Each number is 500 + 50 x the weight over its row's rms, rounded and kept within 0 to 999. Layers, rows and columns count from 0. Numbers have three digits each. The size before them is the row's rms in percent of the matrix's.

# down: layer 5 MLP down (transposed), 3584x896, rms 0.0443, rows 1609-1639, columns 672-895
# up: layer 5 MLP up, 3584x896, rms 0.0501, rows 1610-1640, columns 672-895
down1609 105:396502559515414413510474498528482451394493468483565480459532478508541449501533497557485464480571419539464502525486519428518491506533511491481487464547498477511432473435607552501494477442482476487498499492492487551480484545423555455524454478555467433453488488505385482456404529525522541440453590468545537437601470395536515455453394493582514531460504509530502438521435456585459516506503449377504552478441487430470540509504535489472476449440572475505505459446441474553439564475521446519546440601409499528520483482421496568601502574518458468613376526528512487585492488687563527521418523545527490545525594513524487427554412513522531533462495518540536494521500456475534497541365
up1610 107:424434490498553550516453442497561497566497607555366457432415504591523570481522489610453467440534518567554477546539451558526457558507372433491573463496546452591531452517502567546542575490541545586549519472557516491502475535482431542492509560509493585491485511482521553482467547517421488466500457508565510510501560548442504584525572435497564501480486490497457444581482511516458470549583438523425449476594431478549495512502409565532567420473536507528569480562598439576511559507451455553471467502513545577496478430524467487415478513431476460466581501590492531407448464475497549498519515529535566463456513522338601442526502467544537495512496552526517526508469473463552477513517
down1610 105:533447513625592546446504558458397507550570496468479488535440480473548549474488499535417566630470538570555567476490488542577480517548588539469507523474470461478533506517507529553534522523451536491438471472497462530530597489392579506491498473468537385461548492589426415439533546509513452471433496467606555542439476557519480532539490512410558611453584579450431444504452494517536461500438566568545542554430486531444514472525488493536513483550436621542518582631501485512446547495493491548532520453472467459404523511503493482480566495488539417491522479505495557497516579482520495500491495471527547480485511483541408556534631500488475508365423442487501487517439436519419565465472
up1611 095:421478405473542589522488546440577547549438479467533397527548505554547466469528521444457423392510441481490501521528476552582502478423441536469549463484632516564479466556465550530450541553469420454574524487496483486392464437561477510503502569535522493499566440483557495500477562560457443425446502455481623474500414584496486456494516421528486402492436487503515523553509523566537575522465475466327501560465482546579493459498498546416547480509472542484408572506512447471500475481466512553476586429497523427408412451522526539489528541467537420507481375523500611422454537516506551501462523420516531531558548541476503532395472470575563373485544442546541482575403468530428485461420
down1611 098:539394377530361564470500538494493421529537462466558529429457453501513422550414576544508602531445568444506443453490522482495478489527478476513473529459598531394561523495540457563504460558517509468524457540534517585586523446417521517516512502458497509460537512511440535557541525449495424507507511495520413558494591409606533552402489512434479475484490440479487485469441483492535439578410427615496546538486483453515514342387568510501521469497502525419514594468548409524508520427503493504549448541391571456582492412470519513475543537459381495438462504481452549567507445409458515489440508578499444581527566496473427456504472489541482567570533413535485508484434433498512510486504
up1612 092:521467498517453409477549480479478540569494494512496557519365412533526537511438456476503510477490543383610508514466543531592548462561459416592534511418499507530500498438432485446562521497592458510499570531598591456525487412472562464419527417469403457495516451602497534517475581533480601568511453448512500581609450495509491561517570499480483481362470430519393505400526502479452413582418447575452534518575589420425576482472564488470468519561558583494530533529517564461532611505493505419483471507521597560549475447540470453471516488541500496422516439505581516529464533498519493478567478618459477447519466509509468561519472483540492528541528487521537506470475525480448443437521
down1612 093:446535563482590532447452506439539488486523479474526443499600482457516455518424472549519439559403444566408503453533458582500434444504490526497431439594547491484519521561505517519410523476528569506560525558440387547456527503468538425548522493462502471479524506502476464510449456535442458449544503486531597419481458426425460494358506536510433508493474523601560580472390462516552465557551536497496502444488506482474452658597519571509538539408510465551542497582521537511596413498485507511419536374482473470480478512507523534477469436598565544502426489545495497517565483504482560489514462528461509514523473450548412560520545486452532448534436453458409488558518512527488525579551
up1613 095:589438399454557506569459444457474555379515534486560502462478497436449517622434477546543478460566568500485518525523457514518537458564567473535559529545387505553500510482415469529446535522447547563529442534446476478546492465579502580500559551462477484511519486472606514524499480525440465487582538444495473491552549470421487425515478453499507511489478538465463471479459479578522487486603482511452510476445448527509491512554476552474542519449411427493533457473464500520475474526463535443491544536517473542487424523525433495543449501468511444420511596559445528483447465524522507465532510536471395462482464580536572514538458581429488483533579375489494509491479442514503506511430
down1613 095:473580488565556397492455436462418598502473469467511522462482460593499570429483567462481473526604445471465576516539456509494526449592525556535518560445442523464508593497472455497544469451570570501516512461505525548517490500508492599464567509474538476467399446503487539502474515490529457478566477474477589519565482469591465484477459485525473450479561530475378518418489464508477479473481452593429464590456511554521393471606563471516517452452447542512529616623493464562540499503383552490432456361468515526558503446536474435453433454551552473447565488396528509572394463436505502536482615393519540470556413487522552445489431551471433499526453568448486586481509506420565515442465
up1614 095:463527531554411544472353476498456411607593517475471480416477384502573566485545450548456540483398455531592576439458432480487524474500511480510487513507437449524542505569491474491505587398641382509539488517469528480440561332519565566541510615514471477541503551536477526567499484445515562523496415483483587492481488540487483468650462539549403402531508559586521488509521516555431554474554472572525493517496563458493573448497475493520543657538487506462567583472464496485415544542521411523614526509530429595512554480425534471557564402438527510448461492513507530589486460418515535595493495428437549579473562532453472444543509512553498377547453511564556502564508477540546533409452
down1614 093:577402510540526476533518475582533523490437564548502453545513531482453450536433438495477523478520513476507514546527458485483552553512455532544586592452531540463444436464500442490571398600487460473486487607449494480533454636496433500418423495430494510632494565592501582451477547563422390465510591470594532505512461410382574445531555453537549510468490460451484393440501612524503540546468487568574429426473439570457568446479445510502424495411449539458479403437465459564464476513508570549445475459477497434538499532526530461461521522508426469459547470488484561531477535479459444471556555534454366558538567517543494477535546512498469589652554416508427498537497588525459463468541
up1615 107:491578496442536438485435509538484479503461524529463479435453541513593451553618441394494480594535519570536503525466566584560576377539469503548499588470557495471577505511510458495499479470533497591548374518544452519513432519525498552473448454537553500481536490527565439445496379571499528458528460512463511527444494548545493497563482510556586425449593399598437466369569473505484533417475463520546467557503536505509488462512570591483494515513481642533535493537442502492542489482531556444513483396450526502517469460510436548502506533503392567520467508584575524394535473447460497544499557508503395484466524475512646479437482451488559540457571599520474533581468496536627467497538
down1615 108:473567504570462470480487475502528569521538543501408536419502448476434435543464562501595530549595525545483531552451494465437506488515523601601452516515483566473516502519537505556428553494526528552456509505489401556473517445488499449527550507505547457400497479521525466553410369486458568443475472538430485497395558492547434457483477461543497498525502526513449553498551456519584506574536450509532506533482502562511556534562458439532557521464596459540546479506546576595523474526565427485473421529567553526550576426497396530608478436558492504503439498457540530524592507538461534467527466565540541419459485514449511482520498454466524451457494476553582520507628532442580397485511
up1616 097:435493545497469470534549541578560400588445482499502485524459485493474530501505495565518480445580442455553583429528540482500533408557574468553499540527574495463472488531538495539503508510549535455425534443521542520532540547507579500466486580473499492460475512469451511522457467475351557597507472494648482498638509536470536478577535579505477437478514454446512448508483565559476464493441520433441531535549434497455487437557511448518471523397599533535560406394592453472546515538513501451494607466464530496494524522597394586516462537437535539556526507507575525572558442414519602534485423542501477465460494538474482482486522454547445451453546523466565517456440476496416507522535
down1616 097:408518392447441459412390554420513535494503548526468514456467548449480530400491500513419544564416575541498509484611463472414455488554525557516506483480419446601505511525481524471506440476584506495447459504496534519546464373537468516513460510481484563575530392518508526555529492506502530509485501477470494549496406475471561467527503566418450549462455555461511485519560451399468503529531457692530528534492557447499444459443442506451383507533457455464388487525472582447531477407478462424589519516490426507464436510474595450533486524626500533462469511534470570526480507489471553484535455480455469512534545488486504540480490553491441500516446468482512467502401508539427586467524
up1617 093:470513480481435586452374501491605502519485540393529476531515569500487473494529527490484446425591463495545449469518535591413500478392536593495456532484524550430474459531545481478505437505490526487492466497506518467496531496501605479491477561371480524501451537524486512551627571531555601549614498504449578540513538525475543475540479458488409507418464509529519512503571537535551546448542520479576485549462443481497441548500460535527507591598502495526578390491391497545419482444379493499523477519453472461513529452520539470434544362542359390476497533518495528484477452465491444509492501505396482418485599418399541595505493429451453438551431402548469446485519505581546499499530
down1617 091:550482546524519469504514512555475382547513566555500553539475523397543497527526499516569621386526487400528580443448502527553527543608418452538552387502536434464516486389418471511468527505550462475459606535575508553492536469577448511531529570560536411472546439437444522451530489380503522531393440491489503522506531526509438491459467503393572544518538506467464416412489521563432461488403442543457575488466499505471464435503541442415502394446570485484477543459541491512562498449633457537454509512520487499492486433442516568530423523524543581535593517565548463483485501516490461553513537488653491567476478554530477462474507438540556530582574503524480521520483399524510489530454
up1618 097:475515510419378600449417547355557423584509590624549503429524438485508521604504406497488521468468482419586429503399492538601483513525511554523481462518562486499512566500510521516445457537507530462419516545507393557493481500586522569527501588505497406540468594548533424530522446504553500435363611494499529516526462581463585531611498496473413513562473485564442468485534455547501505430474477556500424596579457426517526501539471515438469531501507449468598441506471431428500463480568511522519550540413421498483553395490490453525585526494514551544493471542520508518435475472437466517547451493474428493440600494513426531466460530452454532507516556518550492535557481530504530522544
down1618 101:456510589479541599545465402523544566486500552413510519456479484471505470494521567487470448477430497477480474484457502513617495450562496465421532421491539545521520579544533509524431548475616457449481591549546459451494450552585526511508439527521549457523559496517456516566467504548418557564484483510518426457487465507516524450588501466485460528449536550532489657430554499584379510540534471610446474443623557613521528544523468497560434443529545492449395529505478508453568538527535506505558579532500615459535517447451521558567480454572527581618512568555521553410491451619474532582460434468462532536502510453479557510557457487566565503494572545513584527582549529525413467495516
up1619 109:565585450373506484517505578544549447573472450496586540466549566544476490433493565520466454513395402527536568507455422560466534533468486435493571611589538514380592494537512589523461459456538567482572541500455522492485481384548487578438541483556552489526568466502616450432440550590360550427490502452601524486483528464489538501410475465495461507495532419568476510469517527494519542443547398434524476521528438472493566513571596395530502566448476527564569438497551432491427562508564402497541440526491534546454494555561507484436503499436477395512459484584465505489494529452515475612548522505449499434522555395522497512474495440453545451387502531493547442535408585431500453524438
down1619 106:495494450414538514557489456462533429482434575465503548555548467450557454462456539499563500516427455457483543504556419591471420508546473477465589546497459501514530513472549488508448432462490551473514631518474487429409486530432485530520503595492490517402596517519454470449564548585551461548491535480493523557513404468562442402500562519565486472533449568522491490543441490457554389531476587536473494558548481497505636534506545520391507497480595512501486433520461525426469558550550395488572480524539483474439478544516537547441493431503475515469518441483438445496546436514456458462644427502470515598436426545469513516477500478488495435505482487473536540459526441506482490543416
up1620 110:526603587432434527371553512505526501499433554485446456519458489503467467458451436431471568534427451559430600482448543596500526436567493502556470430482563545509510513459514548573441512495612536399564489484542486486482571409516499511589549489449430473558498552525522489523529475466356480582522548527604507496547414528491538583471478540474487453432485511486477496488477531491505470509589478456416453497464476447480519474502524471457521553523504511558493499536553471599521501516494472434554503503466438506501538389555492453482481429500496539527429490613554547527441488492512477474526463369429440462468526491465534481411421568460514448390497490566529439514545494457387562493446
down1620 106:548531480531504508454438429423557540544505443458413453469473520461449587561482561394477502515507506549510576430506570403561501451460517586536495499585438519486463517501432591453572580556489483479504499499434460508488550446536565506462561493541488544452479513431563540502551503547520425503431463418479384537518467489553442490489517443499505444473499496462424527416482466507451585501494488500616453546541485535397505441494474558517535557536535514465526529540539547484492525557490483393563469414564591485518518539574497462565451443445559491457436496524492498532510472469500498519493506516536482424456384560519547548527641577568479587522481473520524447461545443461550518513462
up1621 114:487439486476505483456401502512590520523522468490546471451514556478486601405529498565517439455505530526538527532497543514466493432548422537489533479474502443538536515481538488505402432554423542475539543554531512545490504512504518574495547535538507470509524517497442444474519538587561517448538556442473538489503469523543537531492538518594437528534430488529514455479528514592554587439511529473473565661523516489486412507596489558458526492505577467556564476508558542562532532480600424555505560441439496502466534574549514401537544454408508336599500484516429536420479477553501525534455468525465412530426571461482427490474469459482573578481518450502522454423549538421478571592512
down1621 112:513516466539490459575494643515342454418584549474429547514488471488497427392487520468509438422444481507487512571419440549454498552541534555480494487399385477578462424503566529553421469440530487546489561465473440528441445582451538567550444401542527458536511446462546470511489465529451530495416475478539442532450531472468468507476545541415519451500522394440507535538543491471564571455537544429471441574539506548560553497562544475495485511558475473434481502497405479525500435496544446434494449513428573574469546425492513496518410564442539522491512479534563486586591516548532523553478542489518564513553522499458461503433541566576471535579531435477597491503495519585428477564508
up1622 094:467468404548402507433470500506588527441479492532459426458458535483472501445511466512527514508453559492399522452454472527358395435503450608490569458589378386516598580548493480612439376586545495496517477532544490526515524516579538573458559602474501521455577498518500500536503520574518549430631579486526494499527524479430550612468544501514544436554435541535543431500561605567587527467461511486476584547502463539497451515519437493510482401508489472457532603497512452502491526436452476527588437448466469426497583454487607554532530452450449442504485445542516500490535452512465495471518565416426477530537540451458548516480465449542604500464516476508514522474448450459522557539386
down1622 097:508483581570525459516583524615447519402524582542459446494411579536549478522490483450534485414543473547570519489450411488490411582449499569429441439521516430448546472457615577411556567547465456490484439516501533578479521589573438531489492495499472496443538563494493505458501386424492393508487525515446456511532527531504450497516541625541540449486557497488426399510515508550428471514516547524422617495519443598543519491462487456556488512487436464578457417514540511519476484503468477479516482469458430522533513531452506473513470483534503507567544510427462431506542522560508562460473488515482547549535509582524519543376510611548541471589482487492486434482469517538522513444582
up1623 110:600492492535547494497526461477513512476488484508461464494378585577513458494450429533457491482575442563515580524488559449481553510454536506460446440520383556494497479420454516478530525594469509475529483541457525479504471494463530470487498520494453466452439461515626463456540558500603565489513496506564436485564630421516439512519466474447512478444557488506444413462485471465530511548484408478424508545569418464470488564646592443475520508526492464442540502450570500499588439418486490468469564440509517462535435461539533469510465424438511432499450536510484605451421432586438494501536423368531451487506548540548518506480474465505494518483517431521563526557419462557457578655497
down1623 111:500471538445495510466525513479497480453494502512542542594544426476557611413496571521493526467459622569576506507489486520599436466444478503499521541521521509575529485531527530512487542519538421523445411519537537489466491516544394501407603452488495596533490535451538503554469446470521505434465464495509509530521522455503470548470496434435505609374528516407461519503482309512430516504501500418527496450539539488454580508454439523533529494567553411484524499513456446462445589490456534475505427537553509473534552504508511487468547446564491493502565462454477472465519553326542490529466455440544482494465433595490591565490445523498510425558554500336457400550569571443483510393584
up1624 108:464467500439527623490522480539560494449488510394570423493442581485425514499598467456488539459543526526558451441446478518420448466567494506493442568497498463491435467490486545470492486506501553504572452469437527517569534448454473430526488524436472499477473413496549532488593460511496565435533486436509546458596500555505521563651452395486497464453547527464417459555444485654496517512410489487463511476520542467457487554483522528451596442505509470549514477473499519534582529562520395554467591438502417537482523535497457509470509490429526466560542516512653494487355497533478426475460435401461455492539578524503586471449462421500517469548496446400482558408543506514429579525505
down1624 104:419431599550507544494567447437486524494606472491495529463435455472514574411424532514539459521504460496468428521503470467588464432492561436481469527471553467551429484481588509489480501482475461556485432523552434480468465559410485500416585605529554487381513449556557531484513512449512416404397460494461571555514512532534446548404434406505510512436535561565452457533490491501452433469483470504536470476507469565444511529561508459496492496490485348575466442550480589551519463536495480498590484479473533531534466428487474516628501604480410520511548538425564566468475477498545464501445564540489474513470437480451483483516537510525405474501560519520499446625499577345528481462519
up1625 096:537528486560522490548516485543527498466523468476478529512560499537433555514504521552544466488536545591630530470524456527485432456507507597490487592619526531528522424445495589523503528446540487525507500511519505483483559463546464489548502485519556470314542506458513443439473470491517451529459373456497527480468461520560502525434473510500510479528470553572414508536479529622380493521468508479423504518467475490560507533511543493514583448524589468508492504505498441507493547543578517503435524435499520560443543560472390432506510417334572520455517542441460578464543507566519464458581534500483357530508537462363463394441458520450594482509540471479489433586496642408513584534629
down1625 096:418438514441493559464480584457500477507507422510570482564425497477560463474488473499467539568486464432432556438555708481537468542532479532550539452498459565372508516585483464469527471519484531491505431523457529539464474530479404532384564514457510532567551553519512509533519498561522592413614562554461501588515469509445539464520434475583512584457508480504529461465505463448603497537424524392524515457449438586438511469469437438461461501513451541488521461570540488547430428435530497522469472599460485452464466505527477491488475555551472491482480575623567494451495488453463463499466556521498617505521459460586551513565588471574438555570448462529556446488433423496572509461477
up1626 096:529534460467499468447381438532499493419563420399573522341495449508527549493395466532480538504545472508440495533538500517488502463441510531525579430436420508501433578495517482512436492539543567446532583608493499528421529486511553526449453585502464587505443475517539553462518521484577493434483523492485530502477538465525473513558537531541559560556524460443519474476482536608516573515415397577434483485368417546554496485516535550450467525540474501468532540564428577477478426541431530522530576483556429509454475409506462416435464532561485393414534511515583540461480512459475503504518513503446442518539518403479480511530410500539483561514588439515551660516506399420422535493405
down1626 101:563607455474508619563500556485495513463492545518516532532439463511497533505471523425497498543537482477446549486429520419498471498566583527549483514390496496471525520490483433527493468524564519514460587415393475516481580481482473497570481431461504562514564414523521488483420495452555500521450478568554479454528538486552498424521606526403466469489495565498334425568490444476390444458502412508528526446552492493481531525557640539490567520511501503505422523513468515492480447433477547443473483466542404435495628515556490529471354455552477484543529513449506490575489520447472537517525419497454441541500468551454536422527535558501542432454354526512476496497567487516471504457491
up1627 101:493631500419498463464481587602546420486486539482609451507461418435453489508524420497560500564457539530521461504478482463443514442533518513482551485467475570536558470516497477460639514391495571491506506510532513488505392436584510525484574521493376432471483460490508499500499483454531564470542472503442499562462505530479546478486563452546411425474487471491467496428443523446514555457461505402509542470524510486452398466553567553513450498578520433527439607574384546521420481542575478431487569483530562548540490458601515512550543443583499513455500526526590542515558526448427428623489562440519487456444513499508669456561439475466514561451485416462469537514467517531593507449503
down1627 102:475519433463483567562483603506597412500490442495508463516554487584512499475490465540537566534528484536547501507493492546547498530478549541455418425563568414460537536508474436491600533533520428497466491458446438466436453528469471516491429488480560431550576534551473496520569463460502551527477513425519535520464535427480468579576477552434519468489491472498427429467477470519460583521484471542581479473516448482528521491511442602437522514471507493617514456522524517543546500479548430491452478502489468515478503519505454552531514431522532490534518512524555521601453501439488528558520430555460529558538528569461538428541507560432489524452488476534491556472489505518529522480440
up1628 097:565477423487397423483493481551466473467504567439579501489573559487565466471461522459559532527433406474446495455496539544478508497541467498522571479428512532435478497540335451567398473479607503528530455531500510458524396423532574522463545450537617439478525446529495487567616402586533452478486549513588551550468510384434478571517490527437409418539430595494420481438496469547445503531547442511456592499509533514521501528524533484512551510480543526434438417436387468487461478512512471564518466589538436421485491475496510519416525508492457554586425494591541540443471510450507527529493506526552452472493450463394508451520471524478448492503507443465462573522497596433511503493528
down1628 100:535601440532480494529545414486503546499513486509433430556550505470522639387473501563578512416516538439503492537485567444455365510428488539446406458543383498597484521504533597523552440626446482383501461511494534527550486453508438508478487497500567493510553509468557628531436484507506505541577631430477500516396535526425551535400372618506515535541538476458517549496559513460550504409539450508513554552470467522465489488465479484469520425562589494468423437499481498490444521524469505502487492443540567547506471497490475480471573515552524512607535563500488482549494519466542497526478481602518500531526541485541448527434598501432446496487535452436514541491537461485481518457510
up1629 097:467505449469470414348457461498508464490420464445516488448517484512560556580443550586550459526516532449442436489467536415518539435480543537502510446466517474502479501503499438566489435539461483418390535489496461570556490438545463390445434637527499435497556421445493465609510475518491519354486506478520454486471486506487658438511466543527384426517508481553489503441556583603489422577505392501497547624440519519537522466553522522452479498488433493478638596492467403561433555470566552477429500507475483534570521411578545523436465511534497486569543483417484516381491447490490521538531405551565451518545495489530458503484480504442557436504473406464516561435496485518565424565489
down1629 098:567515445480603586523426520457490623466619554561567520528457532513534554502577519483503565487491482561493449476465478473609574552488474505493552406516478568523517457529413547430498490406532485377572498532461519522522510485491491450468500527474550470399490573449488538592510485557478455427535496538415505425409512512443476550516584577532495548474424413559485516484484467406503555482563476407528536580451438551478432512495511498399433532505453576523496559532498582543492505452497529450447526560396484490617454429445421509533570556515507530503471453433482485442393517533462548460641526528502382469506410524580495490466410503449565596422532508553527506483457504495484362438449
up1630 098:595556438468511493459535441559439404468446518426526455539435406520507468456517463527555421541473486495516568425463525489526533502527519448443527601559538514543585539548476513513493388423502439553494471519555509502540553531520498507550559528489449418628496429512490460428442486502469532526441453490502489535481580516445536398436445458478389498498531500556503513541439591482410564539475484471477472462504483556472432499574494509492531541508549481509489503550476434525470533457568477558380482535473515561542378470543512512461493544408556482600581515488600563533556450417485487494551574444566505454464482472474533470477479483439461431486502489434576510406466496578530437522504
down1630 094:524497520491491495478556574464451557497555509473595547484456526517531546576439539536629479510428500466469497532549434567514466510490472511503434576534493542452575593548469418589498470418520568428498427550478464513467485604466533537455487530515562525582494508448517493484458488587587518454539558513540552390464509489504497538453515529485575462556486473489474617477547496511454520474528469487599459529462487497570359547568483490530591495444462411479489475535493490515474414597547462402449486443526525498487562543527504516546500403503428502487538587391369533514535573548429433471530472538392539516414540499433502610480544578621504582482479504483432544441474433558534493499473
up1631 092:462499564439480445457446493530531511438426438464587516487508546509476525571541431504446459487557490544497377449437552460467419489531502466542519491489558544428503515497474501600455607487529465533480455523514517600491547526527506589528535527522526510482533513566467436443437429445432433415438505565629578544424574463525446607497390566424559424486584479472488507459468491532496423491510472605452448531515466522519435336504460496466500436528554478549569482483537503563554543499584555479495503548570461500525503426454528511485477537518550524589503493594555494487443468542414468578596545415550529507523531545543613453465520552505487443450508537581472504505444505414434487434595
down1631 096:490486421489460526519397519516427468538446514495487524450557510441551514580488487508477579427459462509461532556550492403543541396482555531408458555512541503549522473446542431497498517547467468532543498546561544436452533523501594482557488509515568516547474561524525467519557441493434480509480456534498530522484536420535576427503537446479484481495525489550426473496596407531494515446561428450521522526466478462610609445573508540425492500477475437513490502488530363473449426545496403460484569557494464460487460510533507543435491538527538495488584443412390449517492561476543507543399537596464523470529469514528431513474444523586439478545475598544499612494581514489525534509523
up1632 099:528580425547560471500481438554474393547470569556457488507484454541495569479588429520580609553541498493607553517430548499516473515518471478559546469499421501571531432431517525467585496459551562558534478553490550527505462535541443489454606445498478436504561445556493591482461462458534582520496509562583501517540526509516531552450457425578538547517433453570526472503549520513438533425610412508542504466436534552486517544514487481528497511428439528377429521521486497514485589433458501603572501458491602597527474524518540512511457513550411449504553555545520524429483454433458507473534560468482569462503529505455523527493451528492511528485415569488409560476495575448538468455442
down1632 101:453479483527512512524555564407514494558434417420416500443518375471491566544496537509508420444509472445552416470468483525559457466528494497590614453451569513416535539486553470449393500523505550421485424515381553443558484533583575512533447528565577523527631508523520461495502538479440545512494519417544453522495558499584547522505556570512474469547496522433481505504422527599466540484503509557568431524582445456506477485460448520461556473453511465659608394414412457480451483519495473560539503568444525505447484557426433546401561497417462546427542427472448546552455398573393537477513493522480487469484538505539516498479563488556501403491501585495543546452469511525529508438524
up1633 102:450513509437473525528545565535595520502501517497469419460510447519489539564421501491481495501557465519491425486479461513515554477489501438599433509548515481360603530509512485550516505535540470471513515500538500524517505475542464478580539507472467510423426505456593461614555530525380520558525555525511531417479596549406540568480443547380400451490489525497563477462436464516561502487583403439516525428533416493557424572513508445509477489515527453547445455549536530625623530463482400428475538518547515498533520489466448546504516538455524537471372467479579542576443447474491469478482442483539583485412518522490466535446496428490649453479545450503472428529511541456516450510532
down1633 099:553613543524544438450535518476441405480524525554534559569499437544533507462492494475500528504464496499526502470510517479527398547548464504488602484493461451470515399470509513519500507477527521447529480527431395443460511525495586504467534471538533462530428385541472517612401499578437457454484456427536487451541382522546482505488626461507460493559496428519481498592528546404517523484446448569523407546511532497533422455482495549457418447492472448523448528500475558539497513430549428546544469485540492534464498427526460450442443450471419520524482501500579551467554468406521446532552512413490495470541500536507549471498503483520466448384484469517556498523455530487427452533450
up1634 106:469583425384467529493520390431499433473443495528514478452552543574535603482510512461501502435562427521493463502477530530477484498472456589570487527480573532470461515531475597642464487490522404595561503519528521435518496536568553461575518560556500401467388557545441479372592487538481488428572466454478509549516499482422590492437515505407450509490566547579477460507515534512488487544514473581531391478520533533534490405510571482521481528555510468528448489524572529521453513535510524543567491433507400486538497504491505482489562489422534435550594493577443516481402515453554436536510488467398495513509539548412441527541471486536454448518461488551465538419584597524537413479475
down1634 101:509521496433448562498527538493461536521603582457542502514462524496442500466519544565533449426449511467571443554534554598550507539465480528560489501424566582552414470508521523511504522517502442542510385482524616499521516594569514524580628511516464473502489541446460444560590444531554556420485464529500546509535590491511509506405502605493462472560560523548510538534506508400379558538597448509585514493493566570412536519529480456488505481547520463472450415460526581509442530540509546465553449460529507455523493509567540622520551483583588513512599486536478439529506529462565422449496495468580459499412557471445505505511568523549568594476522465606570489584474524496585469491516
up1635 103:480512528452494527577534516643576362510496510443475475483463446472516528583523408440515378415535426533480497499376393417504442446486516498440435464462478471512466484471539547546481432454524488451444430530576544572381428528546467507598512520497439487509491398506553442430558482490535503396571521402474512500549556444514554451515485543474516479400551522451508494491539562512524470572423465461469476497480461459609602448464495497417631536477501398511439498463510373467503558470424531547536505484469424588505524489506491519510470623532493495508565453469511480583480438521488455544651579485541530512550559490491511509381562562442491504530510533478512494499469502541567457517622
down1635 101:556526566471514584620470524614540419466580482510544513507535439523476401450481562523539446499515435536432493504530503463399499475558501512495444505567596472476506451569567466606524534578483519508447485495447439566455458578462538498535531485434526580498585473438494452465420541433480511455405494608515511464453601462507466509480481561488512541481527569489580530489519559503526531451563540495419456480544452497499524470521446462582560527494500509468494453492468427465553513430400574457454503425528533596479511519457517629454468435612515535547576558455566451556523529443447474536417475504451435508432499522468473454497436480552519498440467515466640461569535482508488534441638
up1636 108:504533467422595387533500584477529432506557526449569509379534500448504534469481480517485578401495485555539515458479461486466452521516421567441590539564517440501560490466568552496404475461581437497522490512561517478518462438578424458557486489509523494488555446567460490544472452583485513493439504492513497549516450417422472473526494409470481482545551581554510515533456549456565453487523454451423518440545523429533444422589521563388501566515483546552569576554522446498511590542573482551426538488488459467462440509488535437478486423405521476526567407392536547486564462559472440568595440484434503472463496504519533456527349523541496538534518475455472526466542528525411426488448
down1636 100:508512473423489510563535542543473500481567542481484477560513571506540481532470497473467492383460464506491569496523624537485468547508501525399513439483545587513476552540428506494497559460364494462495437486521502354561451493468534550569504487440548503488450557462602473499414504492460475527533438452548437524457476551426457459530548579483517457443459472539531514553563575383430425450647539456519532408513487461498627536498461530462496526678577476383511540549522501452490534438481486539505471451459603520416450467440496536487408427452433485548529491551511466525501522443461489447430480492378401520494490489538512507537480547405553556423450404421495478482575453520410513446432
up1637 101:447532493433488480495546430531467367500549544482649532457510511408501515485510471505531502392541528441455464492429508501523550482548555498591538592464475511438525492525495488462460510431518428504487508504487494545551501564556528535527567521528388502587509462528511569536487581497476567466515502480610469561509443512424603486601455450396465397443480465467489478537498547535421475495609473489433609483449533470431515381490558421519463569513511614469605617552615546569453457418599387501377593491444471503521462429522472446445503543492521490510557459486514494500462441491445468662534441489477429454537513478538546550443460446588450483487596590570519553510419607476509552532401
down1637 100:500489507477485470445478492462486481490481506470567615511539538452440518525449563534547439542509551525499507478505536450443493506541517435537408521511471498486438407511463552486433510484499488508502419523532426606462569611456485509432558559524483400512477518522512412488488465477560545572485388478541518540463582533458471439570469476461455533445585508419594585587475560429531455528506552459418499492481429520508451432364459499599471556497536483454471513528570537533492396375462456549442552413554475511517438485498536472543461501524589503539525461434466497473542549416558469522502500399517492458527488556442474480470518501469463511431472491494564494514561408540451460516509
up1638 098:547573474528508527530470403490431565428439538548509443518540450503481435513566472484546518524518444538451598477459513438481521497598519533531533526451522514493533552527511482472488481483515444530487519517464499443472433583597475497469571529522497443480520544505639492513514469462490451446470366580472413514433524516521462578518579532492510546472511385497524411581496476417525445467550542466487561544453481557439589476477532517499484469423523450560467494554548489579518526581496526539496618497489520600468495466493488470505463466552442543536472577490555479420538463487383517516565511506511519484448468556550507540469509518442490559391570479525592519556499482491543513450533
down1638 100:436589485513548564491537536560554574469495453477448436460571541552571525534478504445522533523489555590442511570509469429523481510507524515545532443537515468529422420538525538543527483460502501451451434548463517525452517501515392523552555379442544549519451501500570482556517499455443553496448540582519493483497541462529468536420462533492501390446559450439511462452468550532504575426512498471504483559450601499525484567506526494515499556507507501402568511544461437474552463460408520542614349483415487413487477452532488446528507510580488474541458463566358566575485486498489465447551476453503525509473432430462639429495499497498502469514545480487458422485546486468497474483582
up1639 098:512459551622450519539475545509490408457483586521457526454519414566545486485549390452537612488563503545507548525499432415489544531553444520501512426578457493502482484590447396463505482455436444551491523468550440543476441472494431544515555587417450522569502349583499524446441503578512457457498454556526524587501408494519494523480564472498589549548429457465544458518516517479576524559514497483515533534481538506525434489554525591463436510470408518429502574561487501499504546421544506462507410499476577548452496446477550427460582487469551481545485527551581499438483482414525565463578575527574460535604571519547608449506531540576476405493528456533635469472518547550592566605449
down1639 100:589452477524549537465450387507392482437470501497493464471470511400437474560469561509515505557417497541500515490432429487434526487479554453573456491534518437510445540531588478528457476506440585428556494487538437529442442572486609526494595530554560524425574538559554528532544536539582459546404505548543604488502504515511519414481532557544449608628390446479500580471412392428416494432539459485548511473483559514521547511459449396544444429524487477478511527374486461572412516520485582446494562479514459437511493558552471481484458452469532486490431502516410496492446524474529562539506487498479451511543508481546545462493472529509531543449454448489491469499460531520462506478519
up1640 096:473506492484453426513468459403465543518560539450520458511523421437513490509494469433499467479528483528444582482405637504511515505482556455528469551432473522459522510436481458539562488455524491553520509518497554545395529503459529566526505533569462388460510431480460591564472455440556538399431437539466532498529515480547448516513476511473460555508551491474441476533567575545454498450482445627388516460432490518541487482496472504442448459474523562466461549537492569519489592518541478549514501492500438486487592437466517426556578425558489578487433511447532583601528516474433542550612422404533457511567509460486424522480374484452480504415547583520542541548443506558541441545463